config = dict(
    head_dim=32,
    norm='rmsnorm',
    norm_place='pre',
    norm_eps=1e-05,
    rope_fraction=1.0,
    qk_norm=True,
    parallel_block=False,
    warmup_steps=0,
    batch_tokens=65536,
    max_steps=6751,
)
Each number is 128 + 24 x the weight over its row's rms, rounded and kept within 0 to 255. Layers, rows and columns count from 0. Numbers have three digits each. The size before them is the row's rms in percent of the matrix's.

# q: layer 6 attention query, 256x256, rms 0.0291, rows 0-63, columns 64-127
# k: layer 6 attention key, 256x256, rms 0.0304, rows 0-63, columns 64-127
# v: layer 6 attention value, 256x256, rms 0.0566, rows 0-35, columns 64-127
# o: layer 6 attention output (transposed), 256x256, rms 0.0504, rows 0-35, columns 64-127
q0 078:122135126106117135101155116099127180101145195149116148129132138113106129121121145129122114135162120117133125170158104173177099171157133106125144104136150121114080134150107076121133110109148140
k0 076:143138124120117138128152130119138096111100121138136158126068095127126147188156118128116146174152193121149123099114115144098173132117178125134136083146122134075116145157131167150128110119095166
q1 090:125131147168153163134126121127141135117162152134129110139091108147183162146152165134105155106156159096171096133180114074091149102123090140106149110159141136115148140133165152182116141126171085
k1 084:122183139160150120163124150130128059125129114162141148148091118149122156191109144088110119128144151130167128131148111096107130170120138117141151093137123123076131131180098161141158103117126136
q2 082:138150153169139133135127110111123166125153124114104107176112138143170159156129123125107168112179167111164101141168111084107124115085115145109153101166147121099165124134162134149121178136193119
k2 094:124158141142150115157122151143146103128129125160099127161094098109141192201130141135113118137123130097122111153124082109125168121131148097146151125110132154107170113161092152153164100137164149
q3 078:113113135156120102095130117122106121120177183127102146107141122126139132123108124110119160114101138139122157123117126101122137146092138089147129097124152105099126104138146092125136136123113115
k3 096:156124139139167118142127141142106110149158125141085140145110122104126156156108139140094146133128104108165114149127110125122149113126155082152146139090145132098165112131109157131152112132115146
q4 066:134164131175152110135129116133132162097145144124120061151118124128149145143115110105107130120129170124161137131125130093137125135086157170156135087123132137112150112159147153125141162132127137
k4 067:146145149108122117152127138128121108118125101145109127151115098113140133118100123116119136115129097099150099154118096095149180080122186100141111142078114105090134106149077175144143088159111128
q5 076:095086167159105117116135113143124107138169149147105156143099139150137137109113130095103198150135144150099128143152129121141124133130160093164137152115162099088151097119144087115145115155122123
k5 091:123124145118140120145115153108126090158173118157099140163103136128104140118117148160119123161115107104167093119133124118140131123126146062140153149081140100123137119142106146146129100118112161
q6 082:130114136152146099117136119104103155074157156110098073106109111130131144152156073081139161097132126151167141116132146130127157121110147134183123096152119169086127155160152167139138144115123130
k6 100:123130143119139083137128155099157141139127153159114134141116126111127128140109117143129140116133113117143145119120140121128136122146173063143122121073129128115143102144103159136140127137107127
q7 075:095158105131133138101097188161066153088089152137157144139161128087139138075127158106141145091093118152140143122126156150138110164132152149159085121131144118154127106144123110141140111125131168
k7 075:111085102089113174131125146106100090121145107123136149133153150162147110056127154126128165124104114120128108128156130149173065127125116117125131152097138105122119097067126092136120136113102131
q8 064:111149084087127146120154132079123139141142121173160141138134125118094133136168173100123113176090128132158100124162152168127162126121159116187140118121138124169128086143120143072123141145133131
k8 071:163088149073117124100103146099132109084142101121120119150099131099125103103162176147146129107088127137128133126162124062129142112163091127184147123103121116148108121099130080157098152164114144
q9 066:147096090110122130140108171113123147117125118119124130103136137116108140133106134109175105114132091136115135108169147104130157090143138120157089147101173098116126130133113106139124132074127151
k9 066:123115091087094111117106135112078125113118148159130162126121132100091122046118129165134122152140127140129147105137150092101132119147129096136138104087167163120163116102124136108110100155131132
q10 075:144148102170145127115100124170136114154101156124120125087141166147168108125102104153111143112141140178117137141141104105129133140121121133092152125109115117136132146073130131084139136112108108
k10 068:080152136135131134147146141166130089152114161084123108084144142082147104139140117139116174110147125125111140114117093139209162094115131135103117160154090124152134122116154146109136131071109157
q11 066:136173122095094116145120152099113162088176137113150131132126096118169164109133165110176134107066127090123111134113117138156086174138095136164130141117176150174108115151126089143117113167108125
k11 073:126123086127139184134133154156148139131128117196135148180103125114085147133124140140087078124119110117120153096103155130114090178126097149119118113125141111133135133163124154166113107124125158
q12 067:116080107124108099101106109128122162086156147140116116136120121136182131153129126125155137136100135113142144116172082110121153122111119116144112131114174121127143139173139163115091091119105121
k12 067:136146158110120146149118165157128133121128103142129168152122085116077137149158119152133111130138101120095134108115155132116156147116150107176131102098141136127135138166118156110077113189156139
q13 056:102157082123109112125125121171144139135134163111113174149148133144146120141127121137142115149104090118150083119108150139119116192154135172141101104097169136150131077127146107156122104185118130
k13 055:090113117116079133138076142119148161135089080098156124164121113111089157088138123161122130136118088147146131114137134141157100169116136137108107121136137069123125118160145098121094124119112082
q14 082:145156146144148128121093122111094148102099072098137050128114117126136140128146177140144097123131117117140138117137120123144131089112143159134111158142114165142092169149056135128106118110143134
k14 067:161144126112146111118139104131154163148122121128128128105168160101086120118142142126108131157141105132089144122118116146140121142132170152111097146146195126106148133093145141109140132150095111
q15 066:124159117136128134095096123134143166116116080098118121132135173092108112166135109149138112127124095147172157123130095135100146119114147166110100116124081167121132120108118108150075134127126119
k15 062:139153125156093108086134127131185170172110182081130104104149112085098091126146119171109118120144127116112120134120137133137137161107138119114118143130150096141143132109144135084074084157116106
q16 079:125123092086146151155135174151099102098120103089129116148144101111110112105069117144114098186079128139081135126075161184147086148121141158149124129116106175130102103099102164147194154138118157
k16 066:130113142132134153121100124122160125127113113168121041136120117147150122151099150129100162130104143081119116109131146098152153122146106171171104109121126165115143148128173124127132125108131060
q17 085:130090156136139144116153109111096143135111119117108162126110155109132127145117160124128097111169150154202116179163102118137123123137134131138128133144129105115142135099096133151109149129170141
k17 079:147132116174130155126116156142168106153177107154156151129090098128093171190145106122104105135112125122126117109116113112142192155130158134161138095123150189143153146163138163178155100133148102
q18 073:159101115103159144135137182106126145133091097106161174135108139148086106115115113135145110143137151155149074168125140163136095111144148139135127145139123141139131165121111154110117134126135151
k18 069:125131114132086134115131110123163133126127137129168136122119113153114123098131124143173101141114134103073121094122162129149114130146143158131132135146113117201079137128139120133131110137126092
q19 077:139162161154152133148153104087128150116128097117101085164113120140131165142127103153119140122161173097161128127140097118131116126071132156138159118146143147118156154153139149119144158138167145
k19 062:165158137149162128146098129128160129146143122146110094124065084129111136177086111132154109136131102082159103145100110098127154090132172129152098143095118129137132136171110160157150101136136120
q20 067:122137101096128118138132176136147137114064092141162124155136128124099134130105139144148075151121111114116113143110118129128105136172098172093145138125110158163106159142129129161122138159113124
k20 095:104120128122087156113139116133136118119115108120161119115166131155141117120128119124140114126140156141103144117108153137113115140111124187105108117175123138146117151123152103105110154130134110
q21 075:132125121129138120108126108110098128133160131109074097109144132170129106129085067122115123172116122152155149131122108130157128136101169167157132147133160143123138135103115128111159097084119153
k21 083:161152145115165115154111132119118135136129135126097114134099113099139107100111115140153157102136101116165117134125129094160159089165121069164102163077116103122145110152128114147159091121131152
q22 080:126102133163139132121103112098102124099178129129098111114114123122145153134179101099132122102096146112147142130105104090087144109088116147134085084128110130129119164128157137115124165107123139
k22 121:136107100114156106166095177109110092087149140122106141105077081112154143144130142119120123111121123109150102158092131127118167108109120109170120113111093141120129154159075163148117126141121139
q23 085:087120106121112098102121134138085178081139140140107122108167105120160135146148091144179167128118128111180159103119097143158102122162109154179121107134131111134111100147133111130152073093132138
k23 080:130125119125097143173129138151141097118116131138144151150106123118101155103135132150123135131104108114087111110135115125140131140114151113187147088116133145100120114147127189125128093138137169
q24 085:105073172121131110101133113114139111126141112127118136097108169119103107155116171105161150102124127114131126133141156153135110126154145120136131114179140144140128111093126156111140148136155123
k24 080:129132104104143092118145100110160161137101142158160150146113141128094109110165123144125137118124112163102051110101151085125161102096107117123136152138141117090142076131118124115137139101134133
q25 069:129159100134120127144123128147162119149140168127133136069118138098138151157145173109124141153124145144108098104155163123120165144129114103144142077116143051150145139132160136089134130152096130
k25 065:106152133114126125139126192132138088101127140138149174118104144060111133121126153153123116114108112126100183105120095092157149105125080127168123148078139122112137119156127137130134122089089115
q26 060:147156137139157132128087102120135120092100091139135080132122159134152165149150148111126154100146169161153155131120090098115117111099117147134149135118150119138089148149064163165091149149125115
k26 062:108143126116139165120138120122115098110117103126108125129158143115109166166162169138144117153162131113139106107117140147090118177125169128129100102178128133144128141121118171101135108163163125
q27 062:129138128085128120162121133134101151132103124099161072157143097124129114157172140087153149130107114124131094102127154169142148126134131177171076078144111126167142129150164129146120134135108145
k27 059:141141105124101121126118146103155148085109129122086127160094077134126166109156098133110127124093154114086125129132112110124133135118123115140114153137194122097111132146116123107109090126144082
q28 063:139142145121183125131148107097177100148192182151122113110110123120164088102128131153116117142110066126143064146135128136088134133143123119117163119125145130117146114113159141132139108112123125
k28 066:098142131132121095125112103136143183105116079132107112167126124100087128147127129097074107108130123189118141145086137154139134116135090137102136143160115158114092149159124100129149150132122118
q29 064:143152150149136179117098099144120141142129102125132126138132134115156121167105144165081096119131124148154148135132114149176122124130148106099132181103149155079148157126099175077092139150141124
k29 060:114139141146140105163137105103197116118121126083140105075159151145147129117182109130096138127134138121131143151144108146120128147117158130117136160154097106159163135066111101124128130166092099
q30 069:128164127131143118118116145147123132131120128117106123136145102141108115147109160106146130112067111132138092106122116104125123101149129165153116132134171160136107117167113104128116155120110133
k30 059:105124121099060106128106133154155146126129077156121128151148128110091096064151133121088097168122107128123121105106102150096147128134161142106141126132163138131154140129152136089112072153132097
q31 062:153135115124132123149108129164129118127152153132138093158128151163190078110116101128117125130094130088086123135140094103116173125127115129119141122112136108136138165140149182121108104115118136
k31 058:108150117106125162124138156142095136132136150125085189124089112125129122130155082109145170129147138145111121119135136170139153151195153120099137147135110157152126142109134064143113102161154157
v0 076:089121131101130102155146130116086135128152095112125130110147120148107106110120108123103102124144122152131159118139117166132121115148113112114130169162115139116152121151101140178128120123131148
o0 084:115102112160135133097153116128173117167115161100100150123132128078134098154165182139061131150106122135151121120128102141154120125131128178138103119148087128136041132137137111121115168163127149
v1 074:139099062162132118166108119132165137159113110142171118132142117128145095106127112143169098132084144151127139138140138122124100142084117114107178116140107161100170080197133152135110119111150151
o1 083:110138145158179157139099154117131095160131131106129150180158154101113111165117129109111137141107089149130150123128118102136133114092147148141116137141122130141127144169127090132109144138100138
v2 089:098135110117171169105130116114128150119122095115128102150155153124116109125118135142130129140082098146132097098119128142116122135128119168140159128137177120121143124103150124140141111127130060
o2 091:105139164108161128091203126143163089133153141169125158091106116082112117136108138134119108146110157179136111132093112101131159129176102085110145106130144113117153134137089123089121120152100120
v3 085:110160139118134151133106142107118117149130167130115116172126175146104120117133179079126133142129142171132163130178158103123169115124105110133143181157111143141145112148139143099095159127198137
o3 088:147178125093124134128144130117137101136155098106194102115151108113116144133121120137119114137123135110118126084111127147140144087149115174160091104123084158107083088126084109155104145133074129
v4 074:113135091154115130135128115133137120114129115143114134122132136151075121104112122130109087121092135115094164113113090125138141126152137153130177100127121149122107152110112103103123072107121123
o4 084:150101135176152105132124125121154091139135127145147185131137133121142109106097091114111145124140138160107118124151133131140127105145130082075134151155145121134127115103119111139141138110117136
v5 083:149155147109139078109067139108119125096142100136148093145125147108103177125168107139141148099082144142101138145142168184127142093093108107129066175133169128105125106150132123109130158124152156
o5 090:103166098142133136120117129095132139090106128087117126115123096138100142141107188135144088148133117104126172153114141109122123146100171157137124128122102145090142177091105139122143154116169145
v6 079:161133121159142138166116105136106097123130099122162117114155157125109122118100103108156126137137089140131150110127103161151110132143111118108167125181117102106129104138087139151143143161189132
o6 087:124166164163125151133134108077093102135075125122117074139150096077122112183130131140150152085102176134060127059161120118125158132124123138134142124147166147092149125152146098147115134138184116
v7 084:117145110104131095154105120134127134140128126121167125183121176096146129088130074142165062141118100129142158117186159171146113151145129154126132123118153140115093161116133128138146115143152107
o7 089:116148113107102142135109159142132160096124129086121126098106130100155093193126104094138175106124138109126111141097150144111156140110142168086113129142103117176128144149133145137130155132133098
v8 071:140074101121147156119159161125123137156152116122105172105116138114126176106118114140134116108135132095129181082137095119141120137154140117119123124124145123181131145120140094111149138088113083
o8 082:137098108123129134068137169152106143139106081127125158116117148137129071105121169166186147120115131147160112159114113147121123106152153116125093131171111164114134106156115173153115108092158156
v9 078:091078083133137063116097108153098094080135131110125104153139118133148119147134127117149122131169142122092120159115132117175105169107164116081123152109135112154201125105120086129128148130125134
o9 086:132149155129131132109113158132175090125132122165163154167122147096135162143089093142142179136096126123158128145127153107104122082124141099144161176163142114126127076145161110148178051104167132
v10 074:120163096141147132140113151152098149144107135105108122109110119149085135135127137140163141114119153113138144160125141097150133101145148145121108122141101145137118168122141114120126149113187099
o10 084:107155123147133143144123073070119160105147154155142155147140131158109159077158175082132116108149119143116132142093154157156151169136112161100128163155120118140132101148081098118087116147128165
v11 076:142135193136145149113114138143107132107095152125106142133138121151107161120147148092087137121140126086109140162110141131128137109164155183203109121097123143096108183127164180152148106144128117
o11 080:086116155137068148124141134155104172100124153149179130103132129133142135165117137123135054159083093139195071125098106156127154144141139201095127099109100133109139101114141135164080110144105086
v12 082:153155104124116135120130132163142136131113187097137066168148169137160136134074139123131133159107139151151121166119144154145155128149147099151120146128144131109110108120119145110145091061086128
o12 087:104111129144146118133132136091138100077168104141091173119120096135127155123164186141107128133135124084129146114148111092146127118094107116098137127112140183119118111150155104098140118134112117
v13 085:099175147141120150122119150120141115122113132132125122127131151185186123175100150124113109202146122153090132077084092150145146138119135161122170131061122149124100114120100101168116096146073072
o13 088:084073132117076158101097119161122158146143120125110181103159110149129151107159141157123167087091146146164129160142137134150121136178104103162098135154152100104136118103131092104108116133121087
v14 082:099146126127139149167108083143136138124091136152111088133153168105131110144147154135131148110110140114118123144124141166149144127126096155154114112128132165163103160179165113126140123166138099
o14 086:131145089064124147151124129136140143112146125166155139113160103084128159121109133137134111101102152200178116131143154139148113118116137129164160096149148150101102128156142109104136129107121063
v15 079:111091100145074142125116166147117098154106164150098170138159136122132194135100121144125112142155098061131128120085102163109097138125107116144118137106091156061133161140105119133122138122146150
o15 086:096134116101118116141117130103138110117115106129108125122130127118073146101137167090111130115156139155141128152181160101138102105125161140126073112137119118194121139105105143124094101116115109
v16 070:122131106162111174142116140123103163109137142142090155156108112124076122096137105118141121110087100139138107087136127141101109111112123102121138157129130129105095098157127129113146155148181154
o16 084:124078174158097123144146095114126072144160106128115111135181111098073130109086126124164129115163161118138163164098135131141138136166150152113143120142119127110149181179086142155114124104103169
v17 090:165129137140142168122128143099131153116129124129113091162149145170152105136179105152127112131101131107092111131094131122126120103156114098106162128105156143098157108092094149181132113141089098
o17 097:098122131163136106147131147130131131199137163125157177104125129088141106109121183129144149173126116121113110119118123123107138176116137108113140167088120132095122098146134111091120145171129124
v18 072:128119114087155139071167127068114111131162141102119149114152096128141139150159155123096152133086130139153110153161113093143094107137159123150136144175141132111162113105110095152155140106100126
o18 084:193122124126120106152120109121181147146105100093143079116091145151126103146109133121127093125088154115136127094112132105132098140134089158114126106106137128129112160143136147143082118144149137
v19 077:081117157150134131153134106125113101131166096176169138135090116118122172114140157074144122148135083111121099144145112115158117102114089102155192132089092118115094131108147146150098109161067141
o19 085:135070118144135107064136147113133128104097118181111114141151117142141122096114085122140127138159168164120127113149156153138095101119158102127156120116154129153159162147138125103143123158132115
v20 077:129119105107155116054139127089117131120107161108108134072140114115105104126151133114091130129153124157113136116151130103156127125111117093110142169149105095147096095108129084137141111117116172
o20 086:130156168117117102129152105124150163110125118124137099156137093099132128151128162132124151123119131097144138164179135097150087124175118108123129167130156160088159146200089108126141146195170148
v21 083:109106151101137094145113115096136127132127133145140120129152124142148087125151128140143125166142123131112100161104148133131145088125152126128133139161136125084130132126109159114131135099081142
o21 088:159072148118112173116169099129159090189144131121125121119120142131130117120112133141123122126127121118123155136143164127109104124124086147106127136122097122111117165096116118128133132152099077
v22 085:132126149112079150118152121122147116099112147096142095142140091137131133120156150113141124130166157117105126114141138105146117129112147128095129131134181132092157090145107139088120104149120071
o22 089:140188133126097099116137134147139122170158137187130139118104129132126118102126127155178157103110130168107152146138107087113165188151112122124098144111118110076082130107181102177138087131125104
v23 085:116148138134075141111136120144133173134145132123123102093133117087125177123148138132150088186152112135135110136147114149171124168089129134120096096108053113171112138140137133142107138140127150
o23 090:120097172112125141105103118102124167140128114112124095154129147138137139137153159103121103082093121129154108084134132119160129133146167144159121116175158119125074105153115131085118139152115097
v24 094:152080161133102138103141132110151153130146128113117131116111099093146152133147086130123161106154098098138102134131173120157126107110128111120116141172119142104144143114099151084151159100154134
o24 094:113128182138129106134098166111119120081110100145110069157110117168137144099134125135160127121121130105104152163085104126114095126128152140096149181126140124090123170159149143156114131163153110
v25 084:135156122178114114144143097104159113140124156106154103122115114120152126157115115125165152125117112153157129175110095099101131116118152103144144138143141127125150166132091144133139141100098128
o25 091:144117121132096112110111133111103118136117143117141128127145121152114154118112099133131144115117120152084161133140132129158158075110145141118122172061161094094137136107132142138117124114130143
v26 072:141160158148148116080169167151122138172094172159115100119175161099150112169101113151085128135136113113153114161139077128136134178123170130142112142128116132133122123125097149071142110147126132
o26 082:147093120120092170152126090120090149147156105109148108130048142141182121114158164192172142141093111084112122130143130130134128085126116107146093127127154124139169100148138118087156117099161161
v27 080:142153162134137130138150127179195145158130122096118122100069128086138176107155121104135172115166113102138139129130142102168166103120147102150116093150111138148143126142097152109102133112157161
o27 088:175144103121181138117134142133071139128089119119155149154100131138127126102109138152139087065100130109140124153147089119121148113097140124100141103170140142156156161104117136118125125122123109
v28 073:170174094121130163146127165126109160124123152106131101148145159109133152133142142119131156126125132124146156118090141123125152141132103110125129104118098171141114122147148141168075150158157134
o28 083:123153087111158128118159114103128152103158077102134135115097154127098144099121185108129103094114130156131098080139113162082128134094142155172130106145125146119109109165097109107102132120117122
v29 077:120079107111158133092126114139136127133122129136130155103149136157131117110100094200118075160151126083159127141151113146140128138118088123113139135117122108143134096094125133122149136142099124
o29 088:107165114124100135174122119159143128137110131149092124135107130123133106138154151143114187148137158070147098126120142112077141116125098126148154128144136064157101102131139104159151132145142107
v30 075:107105091098105163151093095132121147152138148117127081149135135112106145165117138141095167135133113129160082105135153141143143091116126120135133141092125155099091109092140102150070113154069120
o30 085:107136124101124116132161151075138125108111169140096165109164117133130125123135127133139140115107088144122148139128125109161156065165118126135143101104113160135114125151125166123128144130097114
v31 087:146117137141095123158129140156157111128119120144160122188108120070103097099159118136169113126145098149125132145152137115152132118094129108139104140152124135164100149154124161101120140114099138
o31 088:170121103083121132132135131118125106149118127114123106097131115118128109154107113146094124135111180145158164159111145146128148135109160076139170113139139170115153168094128103124142153135137086
q32 000:136172124072134112153156149116086146190155138130159101108161098127145109137126172191126149186117094086104143147171115182161163123110132112129134118108123171111110123146084132106147092130121111
k32 000:126152097124123155085119130118129122155116090108103128089106133102097108139140117120197158092162097150088155139121160121172159149192115106134140142117128110113119127141096124084141159158157131
q33 003:105120144103121110123155173115142106111136144150150152138143091131162114155134112106152141150131140117135147138157147125110125122094105134125098100141068132128098127163124124152123149155088110
k33 002:103141100095096159114134155100095071123142101116126095098115149096135121138138149146157166107155149129135113101124173153104131140104142140136122141153130159122131115147118115067093146164154129
q34 027:173072132127119131130143137140125167093120151121081101101142130126155118090136121171153109134119098115132164151092128131153188124158115107121167112110227129122138137117167106168124138109161152
k34 063:121143088116136136103117124112137104168132083097111140085102134105099116142145106109186161103165111166090162149111170136164141153190120097140140148125111117120111130150086137085127168151151147
q35 057:133138121109137107148111098140187145145137131139110157103109116121127124105150131101122112110130082156138140151084110123133051133177143130139132112128102123165133134129129175116080103121106114
k35 083:112153084121135123112108123106142105171131095099121152089111133116098117140141107111173163110173111165078158161109168149156140161191126106137135143127103124123107142153100141084135168147144152
q36 070:140163110112146121133110105151171151151134137140123131099122102115121123119146126129127129130146102145120121145102089128115069128204163144115125126106113155176108123141107165104096110129115113
k36 055:099147103107132132133092121118132136162115137115161146108130120129103090132142122114138142104169115154061150159137180177137112175170105117125106176122086104128071143129111119096135151152117149
q37 078:087111112147133170148115094141116087125160079096119141142095119134112153145141124095101142145103150116133113119130131129155168122084087124148102119149092092112125107135121145124135148127127102
k37 075:113145088128108154107112131102135122140122107098124138101098121126098138147169124100160168113169117146084159161101168157147170135168089125162129130112093130155111119153105163094134176153152147
q38 175:098083128168127107141144144107137128119149154106125124140099154136130162123114132087094128096124157119139134104128150131134162114087102109163122090164135105106147120129150168162125187124121127
k38 108:131094120143150100146133145097071077099170097117114158120090125115133151104114112120103112125126164157141113117141133136117103097106127126139100089183113118091182134113133129155108116083119117
q39 130:142160124118142143110092107120114161186098100094138130139137086137146160164164127135160097149133106123122121085148122146075182099174176126147107151159142151153140131120147100104090166156103146
k39 133:113135099102126166068130073117109172137140175130125119121157144140153130142141149107150104140131135109146110080163135109110126132128115125144117107134152144168132104116112112153083141138129147
q40 151:114113109117102148121105149125194129106110105108158140111148143096133125106107171172139140173150148190128139131141144119143130099133121094146124137120120139076118141130138118125131153110138109
k40 149:108120112112129124087140141133159142120099098123134173145149110134095085121105194174145100128162131157152133180149115086099114133119155153169113122142150146064134147129137095094163103128148129
q41 153:105127089150122152093099120096123137126120109147174151144071102113133098132134158110110148130136186086148124112096124129141126116117125148114152139121131143113148107097100151150173121130137090
k41 152:143147141139127161141152152100120122116101168141177182184126145135121124139118164097124139115115148146133127097142103120098134124156146152057090162153141119132170129119160121141197125129147097
q42 155:150128082121154177178152141108119132108152137157104136114119133115100137141134159090116139135099135122080109171145183147123146134147127134127170121149122114161182172085123108129135098127117152
k42 154:125123098133140142172124074116125123120180127126103150109135083115150137134160141120146156130158137137121109144123135147147142132097116083104132125115091123185188133123094123133120110130110148
q43 132:094129117111178152156123195129117129172166155152124129126156106132100148105121109099162133084155117145141117136133108144117146074178149095101120148141150097138120097126112117165095137133136141
k43 138:115111115136197118118118140137143116124180156178118095135153173102113141108134094081145162137144100098131120135130117131147125128141125100072137142146113095113066119099123098142110106117105156
q44 153:171125151131156129111141152118120112108104144142117130116143154107137137120141165126153117165121150127121103147143142138136171187109136114165108129113142086123130129134137129177131077101157139
k44 157:131141159104114122131099121133095112124118104128130153141101113143106139160146156120129152118126119086115111172135135101119160125101151114181185125126173130112100105132094144171140112112124120
q45 153:111163165166136141145071127097127097123160085134103165154119199087140135098113120116137131128128139131113136140140110165145137110110177090140079103097139130150116112130122079111162140112100114
k45 153:105147134113149159101127150093142076127120192127068163134127135114116097151122171121088153096140114125100157147109152090114132091091161058165164134139135110144140133134128098102157124112150116
q46 152:165106139128146139087125140134116157114099115113123127112143104117131148154170105140115128152076125129118143109120127136166105152099114143122098107143158113108133132102067122141132142131115134
k46 157:124133148139108122091094157143117154110121141136074159096133103118116089166132132123099158099105143113135152103152103110111073147124121159112136076148128121148135155118119144110135151128143114
q47 150:131153113133121114100124108105108138152139113160142134078123106066071104155104097131114112124141113146109122131120138137150160137126159130171124173122141149115125089106124135128144113122144133
k47 149:135108122138108088145145126128133177132097100122148123116104087118116114107126141142161114131097145143117127154167142115134171111137126168178119145099103149135168091104154151128121107103156111
q48 000:101188097090067129142155095158143109151140089126101178117116132115091131109103114134137099143141101109096105163081102112118127139107105146121127157165063141182099091116082116098115104116102129
k48 000:127107160134137107168136126143127135097138177148152131162148124158160143114113141146056099158093159102172095109137091138085098109068145165122112111139125149133141137120170132169117097098094120
q49 004:144136142087110161119116104115141140140131086127115153074140104149088135140170132144140138143170104127094126156136098124123123136165137122122154158159147138174107136141111156074113097147126138
k49 008:133104165143136101175133135141130136100127169156151122170148127149169139120103147141060101156081159109169098112137088136082103109070142158118113109120120137129135135114159121170130091099096120
q50 033:123136136152122119107157184115116092126133113136123102142144122129139125145089136137137138140116150119094129119154135125131193116063111132136104129121126157073125112129130092138183158154144134
k50 024:118091166121120124142161126121100143115131156144140120158131120156162145118090161124079127164100180113147101104119124123100107091058141175112092135146104122127137108091136119169126115102105108
q51 044:173090127115130112116125148110084145070092147146107104124131140120126102104136106167158085122125111122151141139129131112127171111152139091116175126102206140109165157135150091150112118116160159
k51 032:080109126128138133116149144115110140141097088095144126116105112106109097112088143092143129108136158171078141133145184117153108134101094121106095177157120077072126130105080094109125170143116126
q52 072:169093170111134111117126145106077127077105132132111098131135120143129114110109108177156094127126130119110141127143106104116136096147156114104153144112172149109155162128133079123125106124158128
k52 051:128093171158139145132170144146119145087108130140117128156130113098125119112087145133124089136100137106137117092159107081142101086101119122109121127121194094093177119077127102150127120134118083
q53 094:093146101135132116142151117154207146168139137120135159116116138106133149137129154098094156153140113141135113127116128142132113159124126134144121109133090129165120089136139179147129170138082139
k53 058:125138119114150129119094115133113109162130122115168094133141143125163095141135141142142137103144132136113122132126164154087109181120129121119110171158091159145109165158141113110113139127145109
q54 099:108198093156146158135091096170179159157103114119119149116137159095136096139155118127104107125111094137128122126130111087156174168117109177098111141113090125156085118130114115124108131134119167
k54 107:103109073124174104151093149088086089142124106086130151084119120147115127116112121139090117120138140174109113150112161150116106127109142139147099166183052126104097143122113147125129174101124164
q55 141:133123150144161126167097158120119090121124150108111120152102117181183157077144112121138135155129112120109139123093147114093123103127155137128099124149084136120142147121159115139159154113115113
k55 146:128123150145177117143128149139100141125140207140102152129128102148155147090133158124129135120102112145170099141144122129121115112128154114131116141120119136152118125114140127140143168129150103
q56 149:117157174140126100133119085144092139120132134138153111111118134124117121073128123133133124137101136165135119094101139124134133062150151125055175127113137121130136181109115127100138151115149168
k56 149:117107156107106112126121167110137137138121099131130127081135083151122134127137132092129132162126119127141128135119148126111112141119139098059132176082126140125157136125093166089147183151116142
q57 152:132157101134084082109129091151124099150119106105116123159131173113171138102124107124114111133138111109109122107177153125111114115100182129143106112128133101130134155111117144145152132111130141
k57 150:141151109181111142085118169090155157147079117149081137128111125122149120123161081104099100118091126131114105097126150114143157115087181129108127118124123114154107134111144157164139137153121109
q58 154:112164129094171154142138166122131112117162102136152104152136153148132135108128113137158153103150150156113126097163101126154155145114102142137121144100136137099117157076130075132176081115125126
k58 155:112169121101160120112148178107122083140159118140172146119120110133148131091121119124179146142135152134120143136143084120139097111095109157114140138158148149121160124145122128160168113104113098
q59 157:180159129146146117092152154129085115143085143112096182130140095136130134127155149145130135144104177156116141096145130126123129114195109150151129153091088133105136133131105118101147124135098123
k59 156:127157110140153120150145111130067137112115142145118166083107152137110125137140139142178125153146129136080137112121122115136150125166151124130111127115083121135157133103109131128151114126124164
q60 154:067135116132139147131116125159120132150129087128115098133118090116106132121130134117112103151132124180125124130106121152143070118118079093154102119129130112148140136134159130138139121102076131
k60 148:119152119065164106120097122132117128090131104137093104165130116128132128112148133136084151141132123172048158108134150118136127098116106108170134141145108104177148147122183133142155107128076164
q61 156:087095155157142155105102142088112118131130117115124130135112146122138116093149123106105173108147127117160114112102095110143115110116142157114138106104123093176175121133099124112132107150130114
k61 154:132100164081152124117117088135111143134157117106163113113116120121111146142118103146103160116143155125173098123135146105120110134130129162072133090153133122131167105120111096115140119146094128
q62 154:167123128133126105149136102105150115130143051096092127175076117120149101091144152116147158180134118092127149106083144085147079155087122113107103177117106102162144138126134168094114112109120139
k62 153:130139183122126137157093063132167120148128102091160123132101120142155114132096158122122121120126104114128146131131161134131143140137129106129147151131152085160147148160106120093147110131090140
q63 151:147091127155144090084126103123143165136136134147119140105121094126134140130113122119154159118123102168114128118121170145096142136156130106077097146127140148134158113152142131129127137138130126
k63 155:115067129161155140106158101133174161129140147117095132088071141146139146140130112131137105130119078139131147158133130147106157156147136134053106149112118120141174099098115141110120148110133136
v32 122:139144116165164124093142098123126094154107114126127135111147122101136093121139146122131134108105134105137119129112106084145130161103147126087128137138147120107135095141096177134133093130156095
o32 127:095094104114119102168066164134169166122096145144096123128152161157111137129133119124096079161108107126116125164148135119112126122128065105138159162102151148162134164128167112121143119161098159
v33 116:122120078127112136142097086135138119111128128167185150154149102126122160160112126108143107112115080172098086128131083109080095157118150138132136107129181113137134100091112089141153135160096128
o33 125:131156133113150117111152140131108109135148158152119111143136134130167141143124124096122133178080122123199183077121152094167135100153137153154119158149091119115149177168117133170129141149135083
v34 114:103131142107115123114139122082147109116148123114119134091140143107160130100159184083132156114130113137157151156136118126147135158124170068161128117107167127102123111107127117126159143130155134
o34 122:128125132189130094125113112150131149157131147131126090140149116095087136143149084178122164118111119121086112137151151110087120113153100159133152101144100118170076117108110113101123141151132114
v35 118:143102116133099126131135123115122085151166111157136134103135147127172126125106138094128155107130146117115155126166116136144142133115131172137136122117103169100126166111106147133104110203150111
o35 122:097136120111141156114134121176125152118078125100116135126108135163080092094138169150173064118133137118106126109113125122148138127160133092129157148159148069161148136158157097116136103093126111